From a checkpoint of a small transformer trained on Wikipedia: learned positions, 284M tokens.
Each number is 500 + 40 x the weight over its row's rms, rounded and kept within 0 to 999. Layers, rows and columns count from 0. Numbers have three digits each. The size before them is the row's rms in percent of the matrix's.

# down: layer 3 MLP down (transposed), 512x128, rms 0.0802, rows 458-510, columns 0-127
# up: layer 3 MLP up, 512x128, rms 0.0803, rows 459-510, columns 0-127
down458 106:463516519468449517498482515480524498452437485527442547520539470559477536543483525480495489452517536466484409455445560484529477580525499492497476537455522515484474467455511486531469517513481466503557506518479570504474476505520493533485527572552481445544475533458504527426466479540512426582380492570408563475521544541485491554453541446465503507547522463487546501473421457478528455585433
up459 103:485514466468488492465478447527601493542488484552487498478465496507520515544506451507446529468490463458435524493489482499451506446529478524418503512578523441480534566568454566497501577471469482513518502474580437552516529475500486419515422468466464543534566518470473550480487530524489469598541503488557542447500442520551495460490509518527456475525519490461489548510629519510558555563471
down459 101:483581452478493485432531509491448516429481425511460543491468456481469441498436511505532475476522497461564476485506500500486414618496548528490469529446508516521486441461551477489551433525436561481469533469408539442536454488495497576527554422545537526478517611498533468511534483454532514545471490505496469544521442498464538501464424534436476445499538488536504473535469483516468483515501
up460 084:481552494569501488542512536505468454510458412517485361551412599456510518469545504548511534509439507545502469519476533500446469520465466542499481480514518542524541486541441564406464539491563489502522482497482471473551456454529456480475480548449455523510525553493506570526514464501561484509479553485517499402532549523493489460502439446566556456484482559514529519466470495493464542457468
down460 101:460535535494482423485453525413494402478527449517508499499506497490428543482495512476471512467507522493479495449488550474538489486476473453504493465512454476501454461503437515499515550523450371427519466538370505446476446519459432489497445451507461475524463508494494508497473513486521551462460493508478450471551435445401452521498550464497428434450483495443546464509451505514426498487492
up461 103:491464532502511452554531553549533569535482443450527493480529485520522499499490494496557479428457490468458537530443445495511475452525417519512459511477557492547592474496433521483494478515480510495512555445495454517625515472493441570528497496541482515546522451423441498535502565505529529499463448532500495484472492502570487490449454597514465453485403596528495491532529520428507541464511
down461 096:478532558437531431584471549539516507508460486452538512513502520496511448461466470534427558540500525482530415461483493455448457577456511503457508471527462433501437484508540578486485467534497522520459475498548472537454507516500522483444499455467553516511467534487608497450467453503428547557453486425499542560566513555512478446558516409498504549525515415546525505542491504480489537501513
up462 093:484541524592529470503481433485488548529408501474515500524544519480425484494529526519460471473540466494433483474459522496507509491542523568528528447428504596428469492475479501561440485528481478510498525486541524455500459517494513551540435513435492554513423536458492476539549500558589480456491464454493495503449509467497522459557504543564512432464601491499443545460488491517456601455516
down462 091:492449457460451505560537531481515463506533484478514385470498482530503566443455464555447490512485517506524494489539488526483465511485448384492540560553532549541457511592491523493434553475552471528519542483499529507505517559467469506512541449527450453495536439511489508474484536500473477557500542480491472462539528574552465480460495464476513557520406487457532423543524532529558380530522
up463 069:535516502513547516548478548561496515520452514479529521477529550436543550508504517562489608535576492449466485463523413418507446480458531562505610439564496515514539466492454528451505466530448523472422479489527509493500412496566497434501452508549553525447497527500437497511463480468519509475438529458467485455498529522557442491487522465449466554496471488508457488424544514552520518462462
down463 087:545467571539460535439484521569532523545563559478541481513509519552525462519469467498512504436491504476534492494472565534525506487540528438557495541464520548491485495521500541528546554522503476515469450569554453401488537540503427522521524519446506456559472433524516468527454502525508503487563592511478489488525552473530483519423606480534539460512416495404584471492529535547513494505460
up464 079:488508533521504569456523471523482457510487428468519441483507461507558461453449439542520433520557563484428477562506520532424549500477502485558484554571495378503486536454452446480545486543494445492530501466461508495507491526516487527528471445462440500534547556442510455454520467430518500444525531515500524512495578475543452502598510518478517538571499480501456514483516518463531501512385
down464 097:469507583534498458474490482532487448483510463512493538464526502494512512443515544518559505556491479533503483505515490473436462434563453506460532448534462449531505488499533612611496513464578536528520514468503391560467541505508517569500503478569481464507553551506543495535489492434567534473501546513495511453497474565465489496467526513554517457473546527504573560557532428519408440475510
up465 098:460455470405518476489473564552455453507483549498560540491435539493578512616505445493471459485491450429519491487538463529460466458436477544501492516483492525525422492531506496456527518477439513504535487489483515495484508508508546455538569486555527534499531506545511480562460481458473502485398469584488474495485405518474506552471557492455586470517463536480472522492577514538536565532562
down465 092:466587483555494435506488467504557557513472478483500456475582567521443484516456538504522539542534482578518519461500505402477476535482472479447528460482514569409456442492459490546516488480545510438517530493421506549531461540412459548478399467472502448471526504395466532454477517476507499462509456504485557555552464554478511501477479488516446535503461476448520504473460482445491497491450
up466 090:519415511582512527493539545468493478528479436500548503494518439455514514471516470446583511511484447456529523485466440575513543513469474491518470555475504534410573548509478480467463513463525510436552518563464425477518469547457505524503517486422513504502499526463504542529462401514531557477575447535503483518499523528516421451510511500510463438477478487504447437604587493515517491477568
down466 098:445518475504567555465485465507475506533509545495448436548529544509463453460467540466532559531486517514509436426528519465384475432500487522491526541469458447496476564494508509479497482489422488435492455526496484536476473473467503485564497510454510476514541425553579543430505584470478476481547476487515580476571537558571509561528507513530517483493512532520449554434493482424510520415500
up467 096:518533519452545497540488514483457464532434477535481489597504535549545499546490500489566478566538592499462430503514551462428521443444493447514566493549498523488487427527520465490523528485522554491511494474413451492587520513579502445512507504429535543475548551472591517541528572451486498504444532521490581501540502499443503498551503525504436554451494520459486428479518531518505483464473
down467 095:485423441508498486522595497539550521533452537417430466503518452540524481472484494516474485521506489542476509566486429541545477563515518487494492502479546497552502476495526520584488520450486531513485479461578555472442463425509486578448521563516442552545476476472565577499488489466460524573512532422553538478460514612501452498449516533595511503537495484481487530465476533475512480532473
up468 110:478441544558535449512505480528532435532483543435568513475498445492558530558486460510556546564516474461500463521528454425432497467513516522464535508583515500508487480459479473493530433507528504477482403438484514522481527556475496530625461457501520438435546543492525474515509527539530489493461474494484507422559508479521495424495543523489499504557584427495444519471539513440474434529454
down468 113:511514422472524535480461505510487546495569501535509510468453533430473494471503470479471489431455525510477418531511418529466518485489551437460460491468497515519457605552541500509496544417464523550451522456512502445558484489499564508422531514460545542445452590502434507543530535505517536429491597454525475479535475421507536500475546492538429500469529528524475524521476451522515550430499
up469 086:479529524470521490481454491485491489551454497531565486490480495493519508549502623523418533482487541505515485492538477462525484529525545456548557473569452568550513459487555477522511468429479421498496474458444446598525496448533569545430562485446454515482461509563498505528565517497509436458491507547485528442477529487494476506457547481372533519558472534489466462474462463496539431498499
down469 090:540459565429552464495550528453489533457535449502460535558549542471490509453475463529516511554513473427519490492569530568480568503519478513504511515472520489489479488513464548536520525577457562488544496553427484464553567577578492433565439513496434522512414521490540429503481525497520596500583475495504472541491492560510547516473462556571451516482529504475539524506542477452499507479525
up470 102:486482524470544409507560569504497440511555513515484495512460507514522584502553480498589480484522492519501518484510430600517510532516515447547470473553466530449563525495581437482470556457463504480512511450538480484558413546567507461526456480501547532511440488456445411484539458531439499513584495502493464492495484516573468455476490507501501413498531449527536530492506457471465450513426
down470 116:470480479502508515533525524545433397606432474495436505503493552557500535585501511475565476481542465549448539554464452570473543516547501457486471577482513541471549489508464535478459511448549503474505577493504544488510460501534517441472498464558517504509452470533445512489490485468580522503531498470531530468542483473584457450470496524472454528446557502414495477482475438580562485501474
up471 118:543457576587552497457552482568493480481434542532490497477511483583487475454482427482430452490525477484464481563515473492468432547527529491404490490482524452494430587515513502547603468492477461508520503458464505460512525537447457469552468427458429515487573510519472465561538469522571541475573544461503474524498533520568504521510523485551523574487511507497461529486548488473484531521502
down471 112:546480483528493537470487482511468482491462541424465524480508492533460536522475529473433435478486575556480440525566508537470529447596507424381544468491518495516454479522508481563533506564515443518466426518440471483515492506538447522456600435478500469484508481483443428516534489516500518484464556522551555468471443486557467496507495450541526426436566487463468461564494479490532527495530
up472 146:490490447510467507538553374519430519534432472585487425539506520410492485509487498499510550479554426474482501523514509521500489512599453454460552520475564486520540512448490508527526518482467600484532496494495455525523561487507490510513456435490452507577532471528491531559498482548514486503584486457550510499523533454525555490528559486494505481486417553539456442505449516591518457466479
down472 125:518507557481500490425472605491535482480540511424505561443490487597550513482532521501491431515454600488498529448512505515536520494442486502523439455517450514463447464562516477469543477510520411509480535512502530480503411492502535468468536549469530492434464538480505447460469508445466469513467529536481533517444467594489419485499450501463469517503573473483539527545562470432470566536488
up473 093:537503477501511509531426521556539498509468494469542573554547494489508469542419567522521522498443457560406509572435581496537501463441472516501472519519483480463479502557438428510565527524580483506518514471477556523509496431496502457569577428484548501485521517468556505439468529473499490467491433542504526496513414491464441451532507454478454530474458522463556431528484490513443456534484
down473 097:497498440498558560453493550546544486526490481562488503464524492504488481467454550463454453480526543533405495522475560422440506529542462494441551509457497493524449530520494516508398482502510521492483434509500516498500512573488489563541624469500554515571527498512523523502431472528388470552445566507545502527451547467488470507431512557414514521504543537486512539506518530502559519546502
up474 089:457543491441526511513505449513548502502456504475484516510537529505516500541512562464497521513543540573524462516491531563461459455496531393565525491528480489491411456407492534448505521526516462557470557538531548599493561546514457557493476429446561587518513528509547438471524483501521510508457497534532539524475509554541459544568452546496502441501488554458516569507517496512528572428477
down474 094:549501507618528485478475493486455497556497442460451533470538494527500479497466494503469535518481462484500436516488525463569594463480510571512404559525444546476552577516583481506504514540465561450507540472434452434520475453537512450530516508611437470506427519543546525464529530469541528513455530512502530521552469501474559528479550503519448525568529487520478417499503488492513482528522
up475 115:471448411505550491460530448471548507531466467480422481550522422514463491522464563511466472469522503521450515433507543448435481465499478404500540457409484461499575504570441434528467491423489456520506467486472479466588482539437514468432448513479500579539538437488530527517516546552525484514474536605551505466454524479483516460521492469482487524514468497475452524454506507540532496507484
down475 119:516552512485512532521541440522507593526473492516500510514504485509516540476504504513559504541540545485471577497559466454492481451546482505478460528503524463503544427440450513506512445383461462490495477533502556444479485536454475536450494533519496545442499507516506538465457529465447523578549494461468613485462528490546510494548534461448544555409511444580597489454544502465462437509461
up476 105:474433535537460500504485428507494517474537488491508534467496535492474560539518527502471517545528486446493516493574495536422511420526434501600527523523453505459529470499487527492472536555550447477441465571578512468448494492570485562479504505415509518506391473438462527425574536461497501514527505505504462537459501535513468498514503517485463521499515469531598519526578542530542532444593
down476 103:568571440593522461537521506478498514532473529499528503469457491448451526551447523505527457503519457564513522509529528519540585427457441490507473504561528520567451516498497497571516523491560541621495494459468435533525467517498564503466501535507530539459557533486543490499492508516547517507473493519572520577475469465520469465564472560457479506525544557466447611517478506512417494512540
up477 093:514518456499537577498450533476598509495484575511542497545484466469497544603476466540510491502511529451511534450533483498571528496451516522495521443530556484601491497520437492578521465469515477528421500483437486515444491497467515383555468527512556468469546500520435451541466535519493546488396491459491507502498503464482451507521415468546501529518515556484561509483497479537516537545426
down477 103:515534504529467484488555444510452516499461474541507541555569532477503455547480597511571522485525496503529438511501527463448488522495425571523493491520538494501531409465478499471533489493564541517419526526506530493486510590527461510475515492559489475489487561533584452493595522479509469435545494536502574524416488454425488487464512519486470508440392435540500572523508524495454487457519
up478 093:555497507509397474551514446492429496511512499433531432479501508495543500565539510516504538550523504461519458518461467452438483487601495497512528521560423502511535481541446482477486557535614438523480440458520494524463504495465499534548556543533423556568502521477457517548502454542532523544471428488525450473475516516468547446529566508528478450510508506435512551466532503505572449475445
down478 110:502476549562459499508443545561419456477528503492473524517440495511551431578474503500585578438428532516453503506412517532453545533455525508508532490481505484498478503536498572435475473488486542504528428483485505433464531495471543551523457517568482462470518461530477466465522496527511549451535487478484422495468487426477530462577544499471460500487603498532522551573490524533443518439475
up479 092:563498538550474516453440556513517489464448507481545545484558432524502545451489576442480481493483394508488550466487547520519556508524439492472448539462459531498498510501484482528529500489528498518553585478472512458508454513480479529494413453509430451462499509511523500518525523519506482418545471450471515505523457479570513466456535487598568490558488509501448420540482439537419477595536
down479 113:529526539521498524486521524532596492562511465553533498550540444537550483517482544530529453475499504577458567503490516525567507501508528468529503519514490548520566491488534450485557513491558484529566485522424485488506506426474476529600526483489460440507519503558499594529446515475570563435464477463488492483530501454548552485427502463601495502574436517414471468515556538536501461516516
up480 089:374549549537529486511566555542464486508500525521540510502516513449497485471573433492458464525517482473427483480423550580514462536523468468499455497538547557475481494421516453524481478495511518460491523503493452565558482542535515432554470477499503550551518505557486482531551449432463531523520535509572521533498565407453469465547501464560501420471496534476480518515451422529544514468494
down480 102:417530460511474492469511479597424503514512596487489468552517498526552528497483495525481503501520476476558474515466503513510508521514470496546431556542516517552500501407527506497442405501443526463464454487484453555538477524493550493525532420510521517534507502489502508474502482429561382480496450513573529512527496492410510540534404451564473450521505445488462500533458523484576555474471
up481 105:486553489522506510532555436545557471488519466587535504445440468555523477485497427545519535475492474517493457534509505556478556503502525516520579476594548535499501423489550550498413489473548496456542477499462515517428506464508446450600556467434523540549496469567460473476525520496491534493395543484483520546466476498481512540531512463488455502497490420456473462510543530502586495448539
down481 116:505507493407545473457583450557527494444542428596489491481411458494534480548422487472499521460492524535530445500462510558477551530519492555448496469490515541500532495384519500513448471506455589433534469498501501470452516532464444498555496443441522471502445473518421515514445464506501562518453527497449530499468485457481497545512519495484493493539447455441460429525511548533535514531535
up482 111:464468465476496477530577523487448449519515475430512511486433465488430513444494524513448483506512526488487500521447563525444476436560525550442489555508544574539511500561521534428548518449434472525526555471496526541550531452470513489498490399464450542507556527493524500545495542496517519486454549457468471507556580584528467440488496538620472477523461509469490536581487508488450523498469
down482 103:527516516519513489541473576547490525526461503571458541576487521573559539538488580484497558472507452452469499491503502436579536561544489554476505471474521427515485473435505516627481446544547501493533479551503495423526456491513506511504490524548574489508495520497522429538529525589450435532519437509538586516476532512445527527493572516482507505443531431506526509476518488513521500524570
up483 100:491478558521478472434514493538448551458494516487478583416506491415464535553577521540541586455489468517535500501465449515509506545468518468482526460528440559478490461501503493485499565447494463506493527467513546473471489395542540588518565528512523555517454480538483488584544433531480470454567565512417485480475498483503519487471508552508519438503426571510564455475489481550479497476510
down483 095:487551475495451498493467482486450521458579477497517480606427501524555517539492465476439445438532540486447513482485475485430540512482494498468475550487435487519449525550524587551518422551483506565564521520504515477542544503424477447499463452430488415510507483499558477495527566520484557424522406526586525512483507495516518492466474491505436531550539537504452501510565492538472555501511
up484 067:480512542511535492501480494496533502490537593543481496398518543499501556547500471536481497456509443458538488498523494540570526503493494475486441477515524466470507554494515521432521563549474463477514485509575500486548394490550486488492535471387413522481519475520468516581436557549467506452506554473535420473457506502476605514524537421466516525432462534498506521473503514550575542475539
down484 074:469528494508461454481563501546466461494499397505508499465487453507485502500487483456523486465480556520466468477473506459431480547505471552550477515469434393528484464526495546532433446541518516605573490521464454498390527496489580511506461503449458469472487559504430506516521540568532544474505442529485533490531543529377498505523460484506518403509517478503478509488473440444540522524480
up485 079:445546485491499470497523508499534470574456510463498497510485473446537498536440444503504494447485541507493461591530432446522495502402551523501424541499588472491510506599487521464568466477480542439499479513506540531444464510509608419536501473494487527479527429483509463530546456520539508551553514485458527439488543535462495563572407447510514493465512489462475547492545470503477423517489
down485 084:512495449461484521433548477470502518480498505461473534575503417503514414519406527492476497424515521454443524410428507472521496531492543568544421520530519545538462519465481430501505537487538540459540484518507513503482449496523444452471511511463508467464535464431426557530554513470547477520422477449471461470477547482525538493480436491468455467478496495422408523485519508440432523558504
up486 089:490477496460453467526514443518508589533422494469501515489573465487490502519506556517513483417466478548524541526447509515565421536539479518551410476455497565483570514474413514487541540485479461528511509448526556500586512466534451541539443470499509476578521522493509523526574605452496570426472517535511478502541560460451545488497516503533456483531481466496532440523477519504453565484529
down486 100:552452499500445432551509514470584506544423496527504464450503453523500487416454558491483488464507464514530452440541509497539461556513494460574407595429571472527502485552417446491530529539484483480509523470477520466517432461506462471504481481503544479480492542498452470477548556444402568476485555505509498515554517472508529474505494394515496534478538489562501434498508473516472528486541
up487 064:458505497485485542517539517596475520512485552467476510497469573511493486510462529593498448510595430457484478511467510493497507556575449524571483530596507567532534525479434493486476500483461576519528431540484499515435542484496516480500554547543465551497546454537541544474474478475507558539494519458457502409478447517538491503536606484484533570515503417504478509477473483574481479551495
down487 080:478483581419444574541435529446510514440557538517508475483543526575470453468486507505537532441487422489487492496464436498474514562492479498479453528559541443557468505487430544479477549457453536515461498490539531489441515450507473427504509446435485427550507457510512473537524508453433548477520464448455487527441534460471447541474435519471493512526510483470465480456519470573523471599491
up488 124:540463459533536495581456448452512487494489538523549451534472458408453524583456466503444513459524466507410498540450571511509478524515503477439501453501513486495521551482458493428540514459475477492499447383497503522501531573526549441554453489470494538522515508559465487500501461436518494557512493500559443525522578478454546451555488436546443567491549521510502503472503521565447447488499
down488 105:485561570445502488425527547513514555449548488486408571478486587577539486423465535498553469580505550505487525505519474524498476483551491531553504513476510487527503430530475538501508482489592515491530551512477471487546485510503526547454504568524535506406474448460515540471498482476483543463495492500385512480497500540504426564435512528457500599544476454519496478528480511439542510541521
up489 094:441517560486470464550507521485567532441443495589495539463559530483520464511532498500544494443525580501532527449470455487489534471480391548545547495542516431566520418458459469572493502508543501477478536477457532536555531433546479528539526573499480527537531519514532522498545586478455514520449541504531523584490492474466469538483562505517455476549499542471563494512407497484524555511520
down489 084:524501460464552490476518463575436533506426531446460492538497471519456583496503497548454486574510443455488583505534517541486460491528585517482452550497548528444519569510570552431510552537452422533544518571513441506454470564474487480527514416471548519485500492578490477512481484503493490527547464463553482490515487488522502471500539516561545485512498522568443543519589524424508474540506
up490 113:472551469567506465458539491506574459533439558539520491488458478487541514472497517558486447519493568461491500498539499446533552478552593461547581448470517570532497429554545500485507477482503487534498454487530478483498490446463496559474485541458516436469472462552462534523520506526563542526482509536502523488483520448473554410435432513472452480560524533432503486460547562581490412469450
down490 101:477457405560499467510477449428538536436483459469465505516557513424445464528488470551553539544555526466493577534441426501483439507502566508489446521514489434480526555539465552446528484479473530458458574511500504430498528566463518533523510465513520505528488541493561449526482482482458471474489473491461500537506567492500464557563504493461479531395560515576566466498457550486501484551512
up491 084:504475549527515526434435539539558446521515570458508509530478483513491554494548529442528426515534502467472452494509522528501516501434515527471487543559460435561530494507505495534512458457550433550494551511513487485532510458450456483517477509475457493419474416521588471491472432541544520575446510558510491495476438484564501506476506518456537432543451488507551549466533514474458579589589
down491 091:515416430460471494524448505471516521551501525529528455504430557465531511502467509496481522417493545527447539520587575502485542502448444508472579495457529569442476484512521426489564519469475459583526523554526547513523520524488518514483434504473528538537496499515488460475586491515464451481439500543621416553514537492456564518542528497455487491496527489553485560525469532493527473467554
up492 074:521532541492508518536567552483550457401556455523479525538482388516450465455513461507525567529446535537427559539538500520498476518521442441495492503423532518522530536545589549487552537457510513488525494457424506518531558440461543526560435556459538425507528535556540496529538525465550505495495498493529496445475486412495472442485509483490510505494530505476489478431548566514446503514516
down492 087:482430468473434531543540533550484510449511543549509480456427566524493475490517477433519476558466543513542491538516492550472490556587468533503447554508538541511499552429456456473485511602537555552498504458530520559485553495494588533528483543571496534531456427512552542481513554445497475452520465510507542565514541483441478564512501523494560507488499406501431483517497513489558479515534
up493 087:468503530488535476463465539459558477503457477515540474578490436483472517536452487490484512459398546477478541462518476510531480462477493487443445511476491523566525460488540472526598478413487533427503461510491444495556538538493432485495481423524572502544493520459560504576448497522483466493423481474518467560510521494491495420521486401531470478548501535407512512521552588567500492502492
down493 096:556480487441489514508504447423490580500509458445583527489528622447506528507533457515491545519526480528547553480431475579469503466468491431460523548481464475529510479528492469444558451512594509481414390509489476482510550502464517450467541536521590514497436509533486521481418492526485476505521421451472483490497480516537502477477502547468538512469492477492513481485552512583480460521457
up494 103:461463493523482522447528528511534440526511502522489432563603440474466547499545451432511564532457429533465504496568463484548459543496456521508485485445472475434565449500471519467451537479523503470481511465435548443539491471453469460571515524493444547477559522469503549495513474438511586495484503503503529485490475475414502582507409484516529468523544555527520467486491445575429528470509
down494 105:453469459486550509503497534572465477460456587426474443526543497540459516501570449488463582536521419514537474488490499539457497444563409569500520594567452489409564510503508477568486554495470489470468493476497499464450461533454517477524547558535491455572496452488534497502509523500511515471455510498498528525525490495409482498510520513500530497546542578517500519475436492543425490434528
up495 149:519457530451552498534460424437513500482458529484579565468436497532502467528506550487517446443477489451572444455510443577579513521562495505457489487480550587500494379534545475520460506528449527580549436518459482470467535498481561431495567447492549515495454485527528530520490461453519492430473483478483487511495467549526551533497523480489517520464505471440502461506485471527421553487522
down495 097:482567452559479495519556536508513464484519500479441486555522468480529497485479469476495522531528509517402487559450585448529498430436500551487464540568454380508484570464465485489589527482549481436434490457514441540544511520564475561511443519481461502512521485515457414484509528477497461516516508513521534458544507507476512511511481574471535461461482505538500567421489501479596442521491
up496 083:617475467498476528469537486475484475501469483463555570493502449545444520498470479492515577459431524529454613562493524515490498537467552485458465501520578510520500519549407504499561451468464479533525434501403425428559466458427534461528540505477497438508550549452501482483575511475551524464454538500518488470500530482510511470510487474501494548478504519490475496509571482433452487484441
down496 097:484456568534508456483445527561503475478523511536425520510463530479503452523526541570486484563504462480500537547518486513538560501514479545425483468497500470548503491436499579472478489517492528519476506519437450530506427451440455391458499546454431576541493499514515523517498468495458516527465537495474529584532498443470456515543482528539463587431494603513600509502441501484467526464457
up497 121:446487503494475491541416454464511511453484480471523495478442568561503537560527582468446533524463482454507427431509483466491511568517538505468567533457487535532564502557448521476533485481507526533509434572490442516454553411501557465488546497447556485512478542494502549482524555482519466480492512472471552470468456537504490541542495456488569577552503554497565602506544480489423494524467
down497 087:478517512531499516484569537597502469526503547545495509487545446468474440472448453499552474475503477576508528539515490525514497459493457498545428476527516477444474514426480502514493536543447457391496562432501560469551449522511480526496418483578445503486509457513483425499543490485468526478502465502488527522534532449429482418469525542515403450456472459472433429492489551486546471492564
up498 069:436542485482499524509470540445524493532499532482543539523489533524501554523533515495494491528496550567564461426474424514417577522441484514538446483541402585524418517460495511491510447512517524476534510528494538477470509510428586398491435522517498502454448515562469488528487500492453528496523467486516498482463505527549501527493414507448527571500477515459478540525553415527426460466562
down498 087:511534515490531473575556501523496503524513467518491503515567552438590488546494540506529510410470561490539573522469582520483508438494522478457583562455546512444532424508469502454536470517505470546592550453547466506448550454569582509532518460531516551528517505477467576448482549498550530498480484452524462500503494425447480567475517504488522493484445506538536428508522500481488481437475
up499 126:500435489545464534523475505456537448529518460560481522433490551516467496503500429465464542420552553504477492482478402518500489509562491526506530429487462489541543560496470511520506459549478524553554460523541510462548565463442528559502430505481454510516545540487484485558545401499505515498551524516551545439479524487619493493512493539539573576463482458432467531489569487451513516515518
down499 116:501498454531513489421530519574511455483529527440478525468538452488442544520501426533441472452554576469477419524512513483512459437467456501461510498437471504520439450491548478488535496504499503393535532537489587547505511508565460454432455459477564465471467575512514518540529482469510537547502521510501537468422461540528397419480525490501438477486493485542484453524440486450500495519462
up500 082:480525495544510463504522484502503564548511520456565479456514465542491496439519447527568529510508567524446481517562533559499511560475512467414501535516517534485539589434462515471517505528412447414592577488513552506502451484492444501548514549477505454546505522447481443511482548476502545509487451539517539423424466521531517542476480514525457426476496421480520471513562563507512565480527
down500 091:512499487492510495542459470515419584529492495544548498473474470447526508472527452501462486515522498509543459514480504386492485586530472530581565483511465488516542482534540465580515458475545448464588541510456432454530573472464512450480578507449563480529537561594529562520510520448519501495491489569456530464519480504516515514500558563469533505483539490511543467524563456457470532563455
up501 091:549564518491464442466445535488507505524489465474481488527385439569459451505549525422549514520513534490549518523466548566511443493464524526482470443513458517577466509505555536466480480483475437471472474496480500511498529469474538511533535464466534473570496440499476367456537456569490507499458542513531510521451457500475485547555558552518554416507524500549571522549462516521568508460476
down501 092:499494511572523462467526416498486537445423527516488390554450446594491440513501451468511539559538505443563489479487547577449428497506529548478448526529449553502452489486518550492512485497462459513553512462486515497485527470458428546461534508452446496505512427483495425467522541533500478472479551527494476566446426479524456476484519446467441482542494478446528508502555574538506514473530
up502 121:511454583498523548434451429557512489441534541571506536444455470485520492466502551456491563583543543422453507426437468509454478552515519406478509495554518527482456498510532499441525484535572508496545482492547519467492500535527502468626496522456470458478512466528476457498511495482500466448498549503520536421529515484550508519458533488514517521441480442482491497466622451524504495478520
down502 120:501480543436523531474454469487525468475467523485488515482443524443533493505485535538449432471441588421456420464438429440498463533486542502499516568506542516511519514504516481457507484477468520518599477522541475499462547504574501416468456529473456511524493565488511517522537455472502547472511479501533541449446537479587534484454480482472559510465478477555411410527464427563561499488494
up503 163:560587546486531443518545513508439535493498399489521564480512471509493499503458478452570549496481529508475533519477452467571497438516545467556482528464488570474502508446473530470542498499506510434531522463458471539510500535526477519512519497525514505510491598426545466467553489478528468505569490478440489503465633456405474449542522526493517570483509582489473501528445503490442454437467
down503 131:454420429545455540497436506471554456522477575511451439553504513464528479537538513554411449493541460480508476485567542557463549523482455530450496463506540434526487500544529465525504487495503476533480457527523527469533492487468537503498481488498462507522517435580459544523452529524468507488465465505614484533532448561558540487447473466517474419531522430507528495463553529503508557587576
up504 078:500497486486527531613473578457506495465483536476522547483582408484501469510492527523496446550474512517451496525469539458475588509373475517471478501566491461501453504501499452511530504422539495483579499450417513511509462527500501480482489469519443537453495524484552421540475499499471482575552502469578514483479506540469499464485494461447565553497491517525470522466425446514533394520490
down504 084:469457466526489455544511495515534464499433389448515502489509527450485497458516426485520537469416481599510501472552465520480448472523521436490493496443529489459476501509502563553527593546491499504470438510547485569546456496490539453454531564507461551468541460478489559512509498564516487559474544477523566464530458534554466579458435549580508503463524540504531530474539511543454560492537
up505 114:572516520539510516509481447513494471516482541515543551563554512546507500515454480510448483507542472557513521529463470486512454657487482495506479508545509474477399514509413491518522493510561511471471515513536468508505494516529492459478437525508504519531495481514535474462524380532508538490458476540561561507464458436536401552584421438449457449509528556491528542456462522529467536493469
down505 120:516478541559501477596519512449477557524544520495531515503629473467540488526485530513418551446467539488537533519518533408497478504515526556499516450445521478487486508485470510585493477500511528488500452501526526475539472573515615505523491583510487550468528525538577472478501471505538540510480505523605507460448518516457510447516506515437602556473539470554537510528450560506479505539506
up506 096:458507558513502503504549567465448456498523523491488487542442516527470579455513524554488523491543451519492567490511470504561494537563480469551520472480463507494563471438529482517453526497514511463546533464469424443451460416477520430524466480487519506534527558501507587484555434559512577460504494416488501547458560453528456516501515424423520487533474503556532536501406476541444443511463
down506 104:461480569448487476521520538456479493481479472497493529500509516516461513601510445496508508479472453537536434529466481523477505446604513505501469515485544580470488540587485498499502408504570464391464516546535505513497513472445515505544603454461486484536496479476528578466514556490507492478494548496444525518555541419524485462545501544465533475516522532486619589526495461496509493473557
up507 094:484541594515577486495508508456513448473537468425451515488471517507438548496521516479468585464456434571513495547480500482528490546487483474483410490493493523509537525462498483516546572479437434551482499464446519462525498490474520418502582470476478474504499535481580486456496480488503519516585497505528504483442508455464501493489448470591513510509452480450546552519574490528360540536498
down507 103:463554479451509543428511480461580486528508487494464520482540561472511500450483525532464471481488546504529436441518433539489401506557475511537445433546462460499533450478491491481528539542515504524527479492466644508470455480553430572450474515494432474444481456451525487513451563493482485491433430531476508508521490507460557475480459430483385531453475506480499498501493506470475447475504
up508 089:493533495580464523529465536522528477499528492454464493550583507591519449526540499468504468578468462493429439574509527486469479500480463526545438517440538565466496504521477494452429470513527500521529498465461525452482502566477448584567477508431430454509520465454464555468554512483514527459442505611515492490473471542561488560536503505461467495478472505526527516493535427421513563460487
down508 103:506532524512510477524523508520546439477508489485518433525551475563483466570558455490481466527508465467451460501459509533447467540437521474545478497514490480453566545476564487537530509530573509480516493470430531416458519547581457486497486537452469461522531517448463458464519576531528585527534506595485464515539492536469535575484464553480483550494509574543542477455592495480455448449577
up509 126:515514473468644501465449462478502516476454539419511553526511456482480521473536479495456474493494494496484497508536499494445590532482554485523557531545466453515479425542497477539520482463500469554489517501446514514502497500520487564555519523503502630489536439563538523531440515480530495531472493539469491496436503535473568463483492459532509464540503638440515519443449500464594489539506
down509 114:495504520491507456504498475527535478504488537507474483468424456462441474501581541499543472552507528494575482509574551571462465501440480531443519501531577536524503512587510495565457453475497522470484539480470470531463542477523480554546483450524513571371506446446491482503466558487470500455490535554531499453537556522499480468542467522480507547439467481574567522450435577478445448554516
up510 101:494510461476489501429479621502517499518531557404524520446477457586528556526506540504499470510502531561577496463501480537428503443482502508528463529495415443453470524538493442472529514447501425462511513510507564431518444543530472536476469526455492533445448519468561500479551511527466523436516482569480513486433495523504393531483521456431520502554553471517494505522456494487467525440460
down510 099:515463498548538458521541440519605569469549422479455438529467569434470476545531476471514524556448485529486468547480516489494567485527475520444544490471482445505471510539520491515463484564499531584524598515528473451487546492496474529504501532505474536485452445476473512474513509471569525472396498497515473528503546439512537518481458506538493495544487548546451500542376444536564459515546